{
  "hidden_size": 192,
  "hidden_act": "swiglu",
  "norm": "rmsnorm",
  "decay_shape": "linear",
  "train_tokens": 120200000,
  "dataset": "wikipedia_en"
}
Each number is 500 + 50 x the weight over its row's rms, rounded and kept within 0 to 999. Layers, rows and columns count from 0. Numbers have three digits each. The size before them is the row's rms in percent of the matrix's.

# layer 2 attention query, 192x192, rms 0.0437, rows 22-191, columns 64-127
086:412610419466450580483536514438624518539507505527500438467560457396553538484554451508503504492478454506444462400462614513502402489451463506560456458550518399500490472440464500448549538571537527
102:505513562448530601489549494432540503468506594423552533483550540491506530424582519444501494500480462511457498523427484555604468512492418528516461405556512522505516528412503444502460475532534625
121:558442569474554599548538502416545468502452505461462528544537512443530616424532546518438537534499512437487421489410507496388501548474399547483423474466517507433536441523489516485366468513527624
110:544396559551587533462472465522541443407479545509452449461588455554548582570501470619432446424524492544460489527473536517478558627443507536501470465484552453553501494455502481378517578441538460
116:510479572481463519476532514507559584501504427540544492508430463476453417442464556521535589527425532472494557449467404557552541440533550570547496584577450521452475536517522516529429489588509457
119:567591497440430538552514523489452469506505436525417456523512452484510540545587456604497388377506475504560558478541509565434550541525533496455488454504497549458492488552511343602484457469507438
119:539523554471453503476493605493430496420526579522578471445460484447504443498497504489719490598457538559475542510545454508569507472436548506460454552554529492501505497401499589507506450501469497
128:487573438446474459473446459530454455556508553483484503559550448564493541484536487529402460490501422518511455572558579485437531486526454531472524431398545471523546479548470437464608535469520493
111:557545402481475546478498567451598498460508460445515624427491449496438489480489514564561509488523512502447501496499478487546397493482450449459575499536493492504470522459401536449465440542446608
111:449632448425486505447488504474538505519525550524588555465627440480428437535480470486567434461559435426495509462507471533562427628498473492501619488491509433397485473503433524449528515506512576
124:439497504572565451434549546532481490463565473439529565460582494459481555452520557487492485547526391434436448447418581525543455543536460505567513450496486499561426595575435494513514581556461471
097:500480491496506551494478521461442486536482545549494334475468483604595529552512489518564501489391616450550573542537399494497469526494606534507530597545399485469490464422572515488493426429540436
105:427500502530546514441534496589470431542518500482525551425587528450454518452566536496479501562538452361515471505486501549549476497554513499530461460526593528440498612524434488503501613511448473
081:507514363492424464443376566595458499476516480572470558482479465454445438519407584457476475527477471510513487468585383479556571449456445479524571504524453425549428433542449515548545451460500424
093:569519528456489508549506504382514493524467417427476499454418538473559555497491462557502542504498528545454484499501578493470552427511473478471459506522527535479480514393571515495487406554568581
122:581436474494425486538420483451501525476461466513444532486463546543528480551452527491515512464446568499509527581572465429477562486501491531473487565496453565495496429506566491477526373468597522
114:459507590489579530441511506495384474501549445456491597415490564464460407425533470556503488578522491421525505456451426510510543474552439494491462384580565518498467582520410397536475543511394498
109:483460450575454423508500520532542594496551392559461576439553479539537524551493581551466453425499497520496534523521514433565494457553572450508598575560500507441423514577555451579494485468542409
109:539446485565529526496441545568520548522466523538386435471510480567525500549500425484534445453419419553460523532496504455473578504508563472535499559466534566532438533439597491569562524505424471
120:574479386552490465530463483495523515533483476598460491537562436512419503513451510441509476387452461470453470531531540429526497535500498504541523488454458469594470569529507521566461546461544482
114:605526521460449593550509426503479484574422561505591487573406575464589502441562406488503425539475582515498477506416509554481426452557513551527488551509494573392556452505453478455499489517573493
115:483493553387499533473489458445531415494427570439530558472452416418576602430540509557421521566497364554515474484508484502509474458442423558447499468494525543457412490457407489434380510474486525
112:520527524455428556494566472372557557557389526508551498578469434455530600509490478525557477563561459472441498443459450597449460547477511548480485524528511443472500486392469552471459542528566554
101:507566554390440548434490416474505572496474570466536525515510458504504544452530468508494477548513524475493427518548487558499503478456509557521507505549503451505542459504432535526484479502530534
093:525521456508514519519483538464581520538444565519469361562465425516490538600476473504592486594532473572435466547491526497494491481475608550548449583456546423571519533405588511478643491463512530
132:540500535453506588574482466448480540525512580445496468493432488510588533486546469523461444587465537509478435522519511486436465401560490565489457541503552563462497503530514517556510483526482565
084:509492561524512444474498481451593539521548477431518492521473422512485551496425468550456536478530452606518433483467577534423481458539351459439508511468509486427534498519473522420384484537464575
110:394560506520604500448494541589415435492536400541495537473521506437500538462503495504497490556492422391419484495407515523539474506511498461527493449557531487502456597532442502561507557551475466
090:469573512555593532553494441575517512509499510482509533440554396440473518496452550492459538523473424550558421449416594544517530462537541513567518490449521540475430586504450456523427544562453605
123:465516470500588533442590528495489464480508586432548563534577448466463513494556528545470434466587458436523486512478552558522490578536422518507438407452548433402500549565421480505434593500478422
113:567424494523412470505410440519456547479472469555459420499406491507532433517414513518495522461415520605481517502529421424494496474465520516465522562531457514608464419447501491497579396506528519
096:524405517494447446464408502534375484545541433496454504384445524467484409443424502566488463459466474491526550527521448431528520488483484490501502515608483442585464548501474440554561507456439415
125:429554532458490546520509451476473472549513536490523463496491477395500527462543431485490504497540411571477475428437555549531417476514462492515486452569529390548501608467412491555497583540446459
118:437525562463531559457479457490486519505638519420521530500457557403499472429541496480539523569440485513424535490448502577570483448438452511501475428568496460551508647420522434523519470501455563
133:466507540470501502500593509388515414512454540412550496471532487480480602466531560459452579512526460517477507477473459488407572505465419581488401435500566507464449519482484464490409507517407621
105:509426594593608476501503464618596462470454535464479475442548511583518474545481527587465455386530505545461493502468523528456581544511545597487457448544470449535439490500543508514493536553449458
118:562473505504434617548512496432506586610466428489526469478474478539530527409506562549473498510466567529541586488481475548511501402554486535510439607558492450499523473520504552550441518566481455
113:576556492507432593588558498491421487518484521488488417486543446492502463550544405608545424398492489527462542443472543532448478502542552386461536493547570477439526542514439378616440588462403569
099:602507508478495577447503541445540563469495598472507467478422454474524492509467460538598453628432540520464429537565488555546531375428527622469433515533605539443508470462512580491544476472473553
111:470494456523587500485474479509430467514454594526442482560489505510505479469496453511492519510536537489445435562518586505406497579522479600468481448422492501572600500513478508458537467435560486
127:564564410445478536492480593389537450417475460509502587483542426517543568507469547572549463530524440469474498508503507472515410538476491406484590511462567529478519543450474558447461450439487585
091:499558492469504479470473501437545536520429526516527513535581431436535434554435461500504485573530500446470476465520498535518421560473517505542596567510488524509514491411483566395543505428575546
084:479490542504514512557508534519461565454512392553483463435546585485591586534411464521470501463512497631480472453522437490504486512505563508496523531585440489439405530454568620426558435376553577
089:527461562469540505543475412541565584577504481521534536560515603395406534447526513449472529479492501502552444501477488501527492443507469545474406467471430454467551447532579444464643444545485588
078:557408538532487459506459508489452566513505469509506545449444481517471526495422499407628566431524464498593448562567399536506450543540451496534482512488501507487556512604555472527472432514435528
091:499401543624489466552435569517495551418491448472376383498499544508478429660437488526558455425466451600491493570545505504494445541474503528508497515505522456547529555421517559445495450525511421
106:520367514593512485507472479525528387518512451463402501397484504505571507525483543430478550477506561470524448511524495489486614490484534483453440588459574560586546491521603504533571509520548539
088:439521519431516542466519601502509505536605483529527600504533558534492496449617425581490474561501494423473571516522459528496405472511471457418542409600457522496454553470415486554554556550562460
102:491598529406528565446587559487493484453532514486515613486506464514491565492612466555550437478460498467497608484529473552547448480520437480444594432553461538423506575454384458506440497484537427
104:556371474575437404509442502482524465484532441505413473417526499530620473567537513413472550520509534571471449521510556478513564530473512480517394522541554555546585425492523557564517550485521569
078:511563516522524645452625579447489424472594496445453573508481484516561587449613487559573425465440455598470670489443528574505470396603495495491504472440441503449526494481479540465494444453476503
091:513492453515512498501471452586558563528584419592539535555508562417458467542409520572380560464453560401500418540498504472475455527497498479487618524558548450467430559518520568477498518486472446
098:568508572434510539507562554478538441438474644463487538472526505418467595409535482503620450529618514439434525434463456517461458457484547535445544518540549425502516514476505568486488475545533500
087:412426539514457412482442433493505521580476509497463501417567565484480417537454459557539475565533574483484462538507467448457430575494534555465531507529524503563457427498514524580519514560563452
088:432546526479462463541398526479496583589463475519491366532476575385480444481533462467478491535480520554527445426425538475500548522449541565478445448489479463543451485471541459489547528518462535
101:526491559501494457467554568459561529379562585449490525481479508504518430469557555496594457465541507569487557402530461533579490526408572434506501430598517513487489533388461472440538491436473526
103:558437448573454409517505501540486427419515473595526618377544387511536474528466568572518615553516517604506554549475535517507456577478446539450498595481548482494482589532488572553457529411582568
101:474543543460520541445543480432504492513550586543486493534534571424516515414618479439539441502569523546496495410495521543536444454467568438387421363540530507524560434377448403464443433454468558
097:524490437561513566463496544465462430528539473493449456545489433456556469573457556508571464485516517473499567507499568508546505585501494467474616513497586534534471480467469515496435527554416355
087:535453431546527529559494526556511438481522429530468427415508492507556438614473460569515430453448473616472479424504516553540535512521493510505542521467520480473481488500589549472489503428517451
086:518498533492541539563472427495497558528551457500452468499480541443344422666447441505505481500517522595418488466499529591497542536550442580530455537443605435402527516468501491529512534525471525
086:399535536429467453465516634461518496435520457488608484509481418541481450445532471543480516553419465389518501480491493548509422530425479527520525539588424534520434630498454528493517546486459441
086:463486528485459492515505663481521499458442467412580500456463530501447440459554417457569497482511439500554546525538500481523425492425478537476518468549415513498470594536437550480527520548468424
087:466622515432476511485482545534490591514402562538596424591446473465429454422535506523492553533553462484452532418503510452489524504539462535582478474500480426472381530491495463473448436500428487
106:419613574364449566526588498484513510469518620506657474505510449456393484427560467515497511480493483520493565449448493577521489505473476571475478461533432483407452578431435441514420465485447499
088:521556499458413523468508501534524519494576475443507513584466546463501500517639546491422533501484519499552476469555543551553479439451444489436502471648506555387501500522434430521539521509442461
104:503435505527415454529450520502518485456541509411519471434555465475509434515486525416577618539497508522472420415499485516543450506385495537473375474574512512526601517508500554551521582472498595
092:465447441546561444452556553530510556440592417557441538502577535491541481599511489497540456453551537562398557459550460570618426538463519404500559436434532485465494488338461521555490574483522441
090:526625517509488549531478491542529409506495504443507521483458462570518547459536547586482525517405455543577592527540539490475649481517419566464472551495472463512472587500516471520526442442453460
105:489456540500471557506500440415492479587529531527463475414571566530563479612612477547498362495477524515486486500520399452397575555589537569465473410538500507521488491378448425474589467496514448
093:527413443625529425495389470492430455520531469515484504451512460486539472503483580557493589586473503622534494453539501531573421624514456497423458521521533530498511527474504497497569505509526505
092:468405531539429422510499509600539458521455574502415477457494472590539478503469482540571540565477562503475538554424448479501468477487511472499447529471511450567509472509533563522502445515520533
089:467539503493503537563491555466457578481453503531502517448443407562469485589445503514550447500454500513513551546473423452401538525532489624581516532446472424454401583506549532576563478500538414
101:412500502515572563362594529486554501494583524534475571525543536501532545474560441470548419471546479503442589445527463503491407489464547432481551402516496529517524442414453512510488554469582509
081:455455491543518478473607502525450564612476552518484458467525485512522502509358492535424468542458486504500475429474428491466487531591481485490510533493538464571500556465536558544513496409585544
093:492477480498486500490360467596602546552497492525502570575459503507480453435427529428430537486472516426508404512531583488500468481532488543514445429435415645535485431541487456524602487544501540
098:530471497479442514479391453565541575587511527517493508550488479499478475438380524480432515482454452495477418592495492436425518432428516433525433556429481516516504455537512511514530455514440456
094:531450507424452424486468449459485539578524517471454429548549489540479486546408564433383468490504520557469486471490386472507552533521527441508437539479479517477610533437453527513497478446504425
102:548429473576473547551522409511512426534525525475383485427563437502500533532420527443438499512573480499473447557566476454408579453530459358564437594443534548563467506518534506510442524464535512
095:450509513450568531536542529521489448408575519489531572553461519394517511516676493553510469525562457464437563455487484582605514467422545486440529424577581489471465541475509529535488492578486506
094:443470533472549553494553485475497448400535497381544608563468464460511587536582500517515526403522453515484562487510507570616450529488464584428570402531489460412467496449465560482458448492483490
105:584449458568500528441477482442459515531516475571387440443506445505524477606597528466436450544530511582499549522461559525457609543553483415567412498454516546546524457472462485518565520439564491
104:503380456546494496538532561434418504463547396413465507429469564519546481577554478522629485529531523522451604513535450538478527484499554564429463477495440475504583428486606551556508449438529542
096:467620495458497511497529499586520480490566507548519569508472530478460498444415522545426500500496434495586453545400537492530502410433441468555497570419484447404464552590479512430523500504484474
106:567498523447502478571485509501449475546549485485475574503428458469585547453561526564524458583607499448530526521555518588471458450596494438470557492507571527449523405449536587529516562603515454
094:442573493492526460506455614505518546442435551585500429470518528497517441523593394509560448506550512473534540491519534524569459515537561443552523420509460529521564519548504489537514515507497437
111:486587475473549504445457555436492551495516534532548459555510468483500481437608454469559426487545508452505524473464592567507440517465463452543496391520520570487451501476411442528488643495524479
097:507490439470503498491572532507539476464558468416506523413545473470519521525624581612552397588531554549455612453554427512468501468408517447451486441575533509498530443484472469506554559519547549
091:522404464586565471555546552529477485413540413549444578526448464550507482565550424555518507484586508568518600545471539562542495541524523477563494562562490417468482474487489606465478461483516477
092:539568563527498508450405548431503499512498570544456445558501528471546457603534533478462403540447566471490499436484518508541517465468575444430474431522530547555508520339439406480527500453497496
098:487534487497540485454545606412455465428524446519410489425570492404530484529469493451571512534494418627475544417468441470483553584450519462494558630530528500463553572446532523564465453498496454
103:481452524545492453543529491544497613540511478502439464429548556568512469500338534587497517525451528530537530536460355502515542519539488411448473554480429466531535547522522529505510527405571512
112:569483536498486513490519438540502577534483555503421420536469582572447491510345497534460557468437523618477489520395481566504590532464491536487437507470523512522540522449414494491488557453541555
100:447522479425553492552517566452491403475517492409553470540487430438500558480660441521523516459552465521465588444494507569568470466468490575496506435580575450472473510513495584535523505568427481
083:498423532424554586532535472521454409433442501370530484484465476431478525476626454441413466490610416519462530592447473558483496478494558541567485456534504448471466475534458591533488485599484467
092:491524508506469476476545525500499502464445516461615534471553453447501471435591483573552576488532541470470500480507506546467398467416482603505468463608457388449487455497477501514487518551514495
119:463519517470499520508508587481479502424532536477610488561542500484523483473575421516535490421526498579499542482517529574593395522429467560436535367522507431473467544411441524472447474516411504
086:485472432507554579502559480595507418525594423394503494540456517399500602480575576503438495587535404445419468473483470493532472486432500536455504478541506450424556460577513453497518479593499453
094:566543446514548603514452530477448493535555489511473549565592414422470471575549513487465528505481436595480525506490545524523529496478471389553476448462528545527397484466497516501525490423478497
099:512508414436504528461498453470489545468486470539528531439517488577450512536507520569585472503490548517512628460597535465443557543554432479478518508484541535499489464515460456533505564446600580
103:457488508555424507528553502496548524480562455426531500490394533517535494440553504499508580453471526580516478445461504557496539526443480537393465502593477502506508448503534542521514512483451459
100:486499545461482462520563425447418509582516524547467459507464547500491495551666515480520401473525455544542538443467469514508546524498479521518522412518533540430489478475408456471535547413485520
091:437470521507523515556498439503473476527460503476488474638452545587436511463506531478418452465470482546540379490383514473538523520517541506527563536511425429513428543450416483411548442459522458
096:489513498547474424519492602512496596441523555630462406614506561511509454532556466489555435542431576482472478429473512534596495481504546450464523494534445478550427588487458440482568475459465490
100:524479538528429535485490545508541533475520453489497431446474560512518427549486472536561438478484514603553532464410499580450544525521543535477414547562538536454555457491484639535579549508448518
104:533527469536466580448453581482488550440537407540392460464550541491533431677491502589595429536494522501471620472542450501509552498509569482410466489512532594512534517452516540560511473463535537
074:438504538510490554451484562433580516464545514557478530429556531501439443528545459478533598573565555469485504505497461524484478491453475453478477375522475498503474498394457527494511558571509474
131:481502509448501516579477473409493454545558491585479491513593488511589568476531454487507446499489482412539494515510477421395427477530460368535548461424506483483437485479507471452511589417512559
084:522466445480478540506412518394502497535489454595472477560583448541551524527462477513449471448471470452478512599574442431447415525487402410565536474419478526520498447548465527552497609436511572
108:507492427451505583516474537431512463548483533594467506585588452537574532503509470419487443508512413420496468534517421422436406572553422395522507431393493524525489468508469532459464628450475554
105:488521489488530574541522531384506436545550470579409474526611480454547567505549462495555483533515525424487480474518445459412428484537434372524499383409511488490457453490437494534483583418508562
079:540514518572437446452440503569512588475407566454513516498365522534437444503427530460530519496480461555550529519552554503545584538508564532459516603503516514488556580551507469436477418543486503
126:533438388507534501508418507438494409540450504528408512508499466530550554526430506448527465522533434448509515569544507402428484538555520410556519570396478542517512389562526596505470517480522518
150:411552573447541530543576503454517524506536481504555547500605500473503510434548443533494493549529507422487453489497412500467388460479441457516548409514494482428492531511502461532537589519521548
085:609429465577512467510435518520496498483466480464435519404459587537483460453525523516596478430504489467481520534632498459549483500454506487521515420571578544575364530504429495536524538499438517
099:567496429488485480524536535547499487480515546448543373507520527589536504408500523551524450502374450494428609582526581406492531499456515570533494588489534509515384478516565551478533524521508550
087:430480496556500471468564485444508477443522462579623369543531483469569471510484522536518425505496575466450523551406554471551514488507490537480484541559426516464459483460396472497503502542513509
078:502647559468432473507538472501469535463425552540522404473500529475504544547544472535490511501414479492476527533465555502516570435405467517517535445609510545507463524429488558569589582482544457
099:602451498565480435521484428491475521468461489508463490424470557442564519459509528498516505413541504537551501536543600487599500410531494510484481496489534554528449526449476604533485489490491487
096:548509532471556598475553455493527449538464416516577526575544531491538472441538516484426491507516543437523389465485475569516523442452431525539491398554522507433453489547426476502446501477405577
082:564482435493401484632500513476531505484486565431424517530514484482485517445511582490586455454511583507541604522565535453490469481516501439531456492454508470522426488474506469459543424423478551
091:518615544450483606440538503509490489457470512453621521560470523513516538463598449470500412493479469496435558503525480525526474454451486494564491426584587523461454529476409546458506613480522540
163:484482527547490514390543575557510527387487437427519466499450540458459476596519534535560550522524505535400531464460477571578548475428569564449455519614477487536502522497480554550561444570507499
075:525488567544524568511439590471577524468417542590427506476462518508490456547581441526546517523533468460541540511538453560502492476525458467550477427415519512500581488422484502467449563590509431
110:535481527547493492396442502596502626501422574510496463520436528550482380498508560523466542455459494567498521521511526539597607514448573594496445555522517546544588521521520497477487417546476429
104:536479522531498526402464534539513592479434608494543524464410533541431409522485512508504526440513493567533519505495529500588584559528525551485479604457490527490595510514509468446443400557456455
099:511543459466475514406433545508453450575399550591461457522540500568594535466455446477504443490480467427489486563504526402459464504550491443540494531488500501490518422537500607547465563482575564
115:521491563493471466429483491557511583445538473431626474476394530479428424493512547538497579455490569612508475471521515593579568488478534658435450557592501491483545526472534500480506391553476457
075:555438538517498380465485431587528582431502474477551522416476518539455432533425491570510570535476553534548547559627522550570515455474521606443517551597486562458561567491500451512539460564518472
079:479598486441472512506528522507519526460405515488596509550455510552465464492479526492440504483531410484462525522487542603497588558492481610454481523538574523531535525460535515437496613542480429
085:485441519517450437537546460450392540471473495593527520428480486511517500517534482509462528559466516503554602455476645498533559435525497485428509473481470482471435518386485422417444532523489466
106:452500554459504545443569483491521514487473562524469573545537555395473473557587473423447483469546531470595536435483456531541463499496427442512459374476520508427636504450444411468457513465566544
086:478527522479479641476555497465505457579500500479525565483484393523502540502598460461502477417527412521555541450521543480515531520459513442485502395540635429418511510491433499381526551396441504
090:409618495511557534449529512571506511509529441521551564539556522445514533519530493500428467495499409423499491472530444488466501498430533560534569463592506518430603538525476541585502586481597446
098:594511498510487500466437504545483496493500470491451473532429542571452465470458465511492515504537526580460508571626441467529460443492453493504414423511634534504406527509477475561479456536414496
087:531400507498571518558480469531517490504551462378525520526522490537505417459514536525548472480472605537463496552528454520491461501522521513495491565470526439492505446650470485560517420587490546
096:500547591465589575499524532436524509560519437497544502545503598503532469528613471445561441453478486461473540487500398502529496464461444425476509412552596516498429509493481449486502595457474521
087:469634566374547533461524502521502490489478586507576543544430514451489549447569495495419514554512415542492476451423526533511486475629468519514512514522512481420493527455458536436521664527586469
070:459444516538445458594563600547504512516479525552568565508475546495562525511453484482518515515501432448450436458504462510515560460522462531485497463583534458520541530410510546536476553521502537
111:492546448448536569508447489499492519460545479535515450538582517558435504566498501566491435497474534488487458539516436452424460446502490442467562520449440410498560455542544410423537529496562479
093:548481496486516510505441533459480587436568446585567324596564461520428483536469563465501480506470575493472503555516422470470494517512440461552543568469431414454490487585492465503561512458576526
086:536516504450458548489443587501444528388521529506527355594582480510436493522471551495529462458487548479503553597430435508499534556501476482494474580392453397386498546600509425428510559463536504
090:546532474485527540514492489544477452433468505561499433539555537501533547579534520447510480562423507384419544557514521502479428462548451458515546585482435483504484525565588424427537467628578494
081:513458529557472517501514489453551572526530517505508577483462535489489415558427534452497516449506550584494454487564487480485522545439490517469424516517494481521528477533447498580520489358490546
130:600458437568509485426409582490481475409543428572413437501486481534548563519462469462505570588498495446497560581517526492462494539548537434526445612442468564527506453565584549501454453535569484
128:493536533471571502572518434494470484532474524493525526523496550455524490484588571542483512507493467507514508427512479527539437443499441550434563398499518478481495536471485403394515533546490546
089:467501451520512508482409579526460522529504431548500531551632453573528422528453447429569519473527449466476385538534535401523498472507535375539529509395469556534478496503585440541505490493457460
103:446442533491493438454478512521532516486512509514543534504484547487408481447370513426511632490456500457455359517478452395500502446482454477492517539448515501550519516546523569493429462382465538
097:497471556497464547511612493413546544544493534429483448504468509459463517573532561540457503476554554568449484478475467491433540458479527578502450507572510520416574445533481560564432499502507605
109:439540468465499531431459588467468527535548482584522440645553505481487511541548514498436473529523533447439419511537525480438571475482483432511552508526537501464551447474444553585487492474579490
093:533456522508507523564512465416455504542525417523502546530439542527445442407374518493553553522508551577493554542561434445497487465544505485533556497486539547512536477505559503504437476496410577
095:472494579446537480556548471521441431500462404386531482495461439472503561469525494547523552538542464576507422446447415505494456401594532533513482505550419511572500453467537480538504486585429565
094:547513422435466439492470588563484534459482521552521563547552519516506428441427423400497536532569505462510510514503479451490489455553507444574532499465534452502437513535548462553483475488544453
093:424536558467540476499437598543520539439503575512531426493491371433510530472570448464521508524563467410519429558437540529503489541466528447523488543463595475459518519536427570478478446519450450
084:491463508613443487488473440469511523547474497426520582534383487448509496519523532458547487498582386459507513500512524543531470562508567533573379454495557584477568489512444539524485502492447521
080:506552542465574526622552540501578520449500536449455508491525411484491509479464504445489546478543485504542432533516590557468521594524409512493449511568546436453476453453417590536481512560512521
102:471499552512450463542534495499595531546520497455512496526464476532509498435435442517468547487533481584533402471464458560566547633433475510514489526506571540540505516440414593580478453489403511
092:400497499596489471503550504552624576511491534502528499483458500554469480482462521521472544469513520617576465496479535526533540603422479539510478483522561466543513527504433584557522500432458479
099:513460507533484514462466497404445467520517443466477327563453491450527585496462579532452460523412527532494522557465407488502533529521461507439514596531464380493521455571520533544532523419581512
095:436460528484437468508528481467507526648465534440535618507424474479480467411515475564525469450528452582522439475519487452508551440472544542529526440557565519517507495461437581590490513486401482
079:521455565571467489478504471527604566508610520513566653474464571508448420505451528462528574423513559535515460457540394490577452445428535481483551458546550543545554505479461449574475495363490568
094:493516563510480570494481495431540534565548561486520520521545554492449502426497550483397521524556486545484462478445535498500552494475532501505350513502510521516560504466445484529398486470499466
104:516485490518456537520564518429526547518586490540448461570546543499486475582479593493482504511498601517493485469536501512464581497479464580453475479478504528427681457444545579470511474477563543
088:575498537463460570504548477525588521459439515530532438499429436480531525448513481449475406504569523459574592470481457580518527566478464504628536463591444465454541541464518467488480496541478459
098:454586493474551421457506584568503505431503502521548511527575443465488517448479479455505474574531497382532339524516539487410448573538471463505480483468501447465458493522478523452478478490524433
102:435565540484549562422459582529559457454544568541469498487406481567545542456570361472534468507463423459555533522482500542508510596441501451484547446540505490536510559445412479448538507490447495
095:535473500502492452596426506529442506553496480487528538600480400488552510590461552516504489485503496574521550490529548448591569483533519461513478478443518523476536493550592484500571368530458425
095:551445494499515475608486459497504500491422517419543549433473445486475501475443505517560553449506504579504585557529499485541459460469503551536441529575541567487474511588591524511432474574408543
082:481610492412490528441508580499450446505537575472526511551476388451493596446567466446554532548462431468485553522491551576438492508504478521512419526625481569538473532473494542456444456581476576
097:561496568417537525482482529484435428500500459535524461464381462513547548405547470550493514565459449493503465462372393550507484544564478401446539513556506483553510506471468499546503583524541511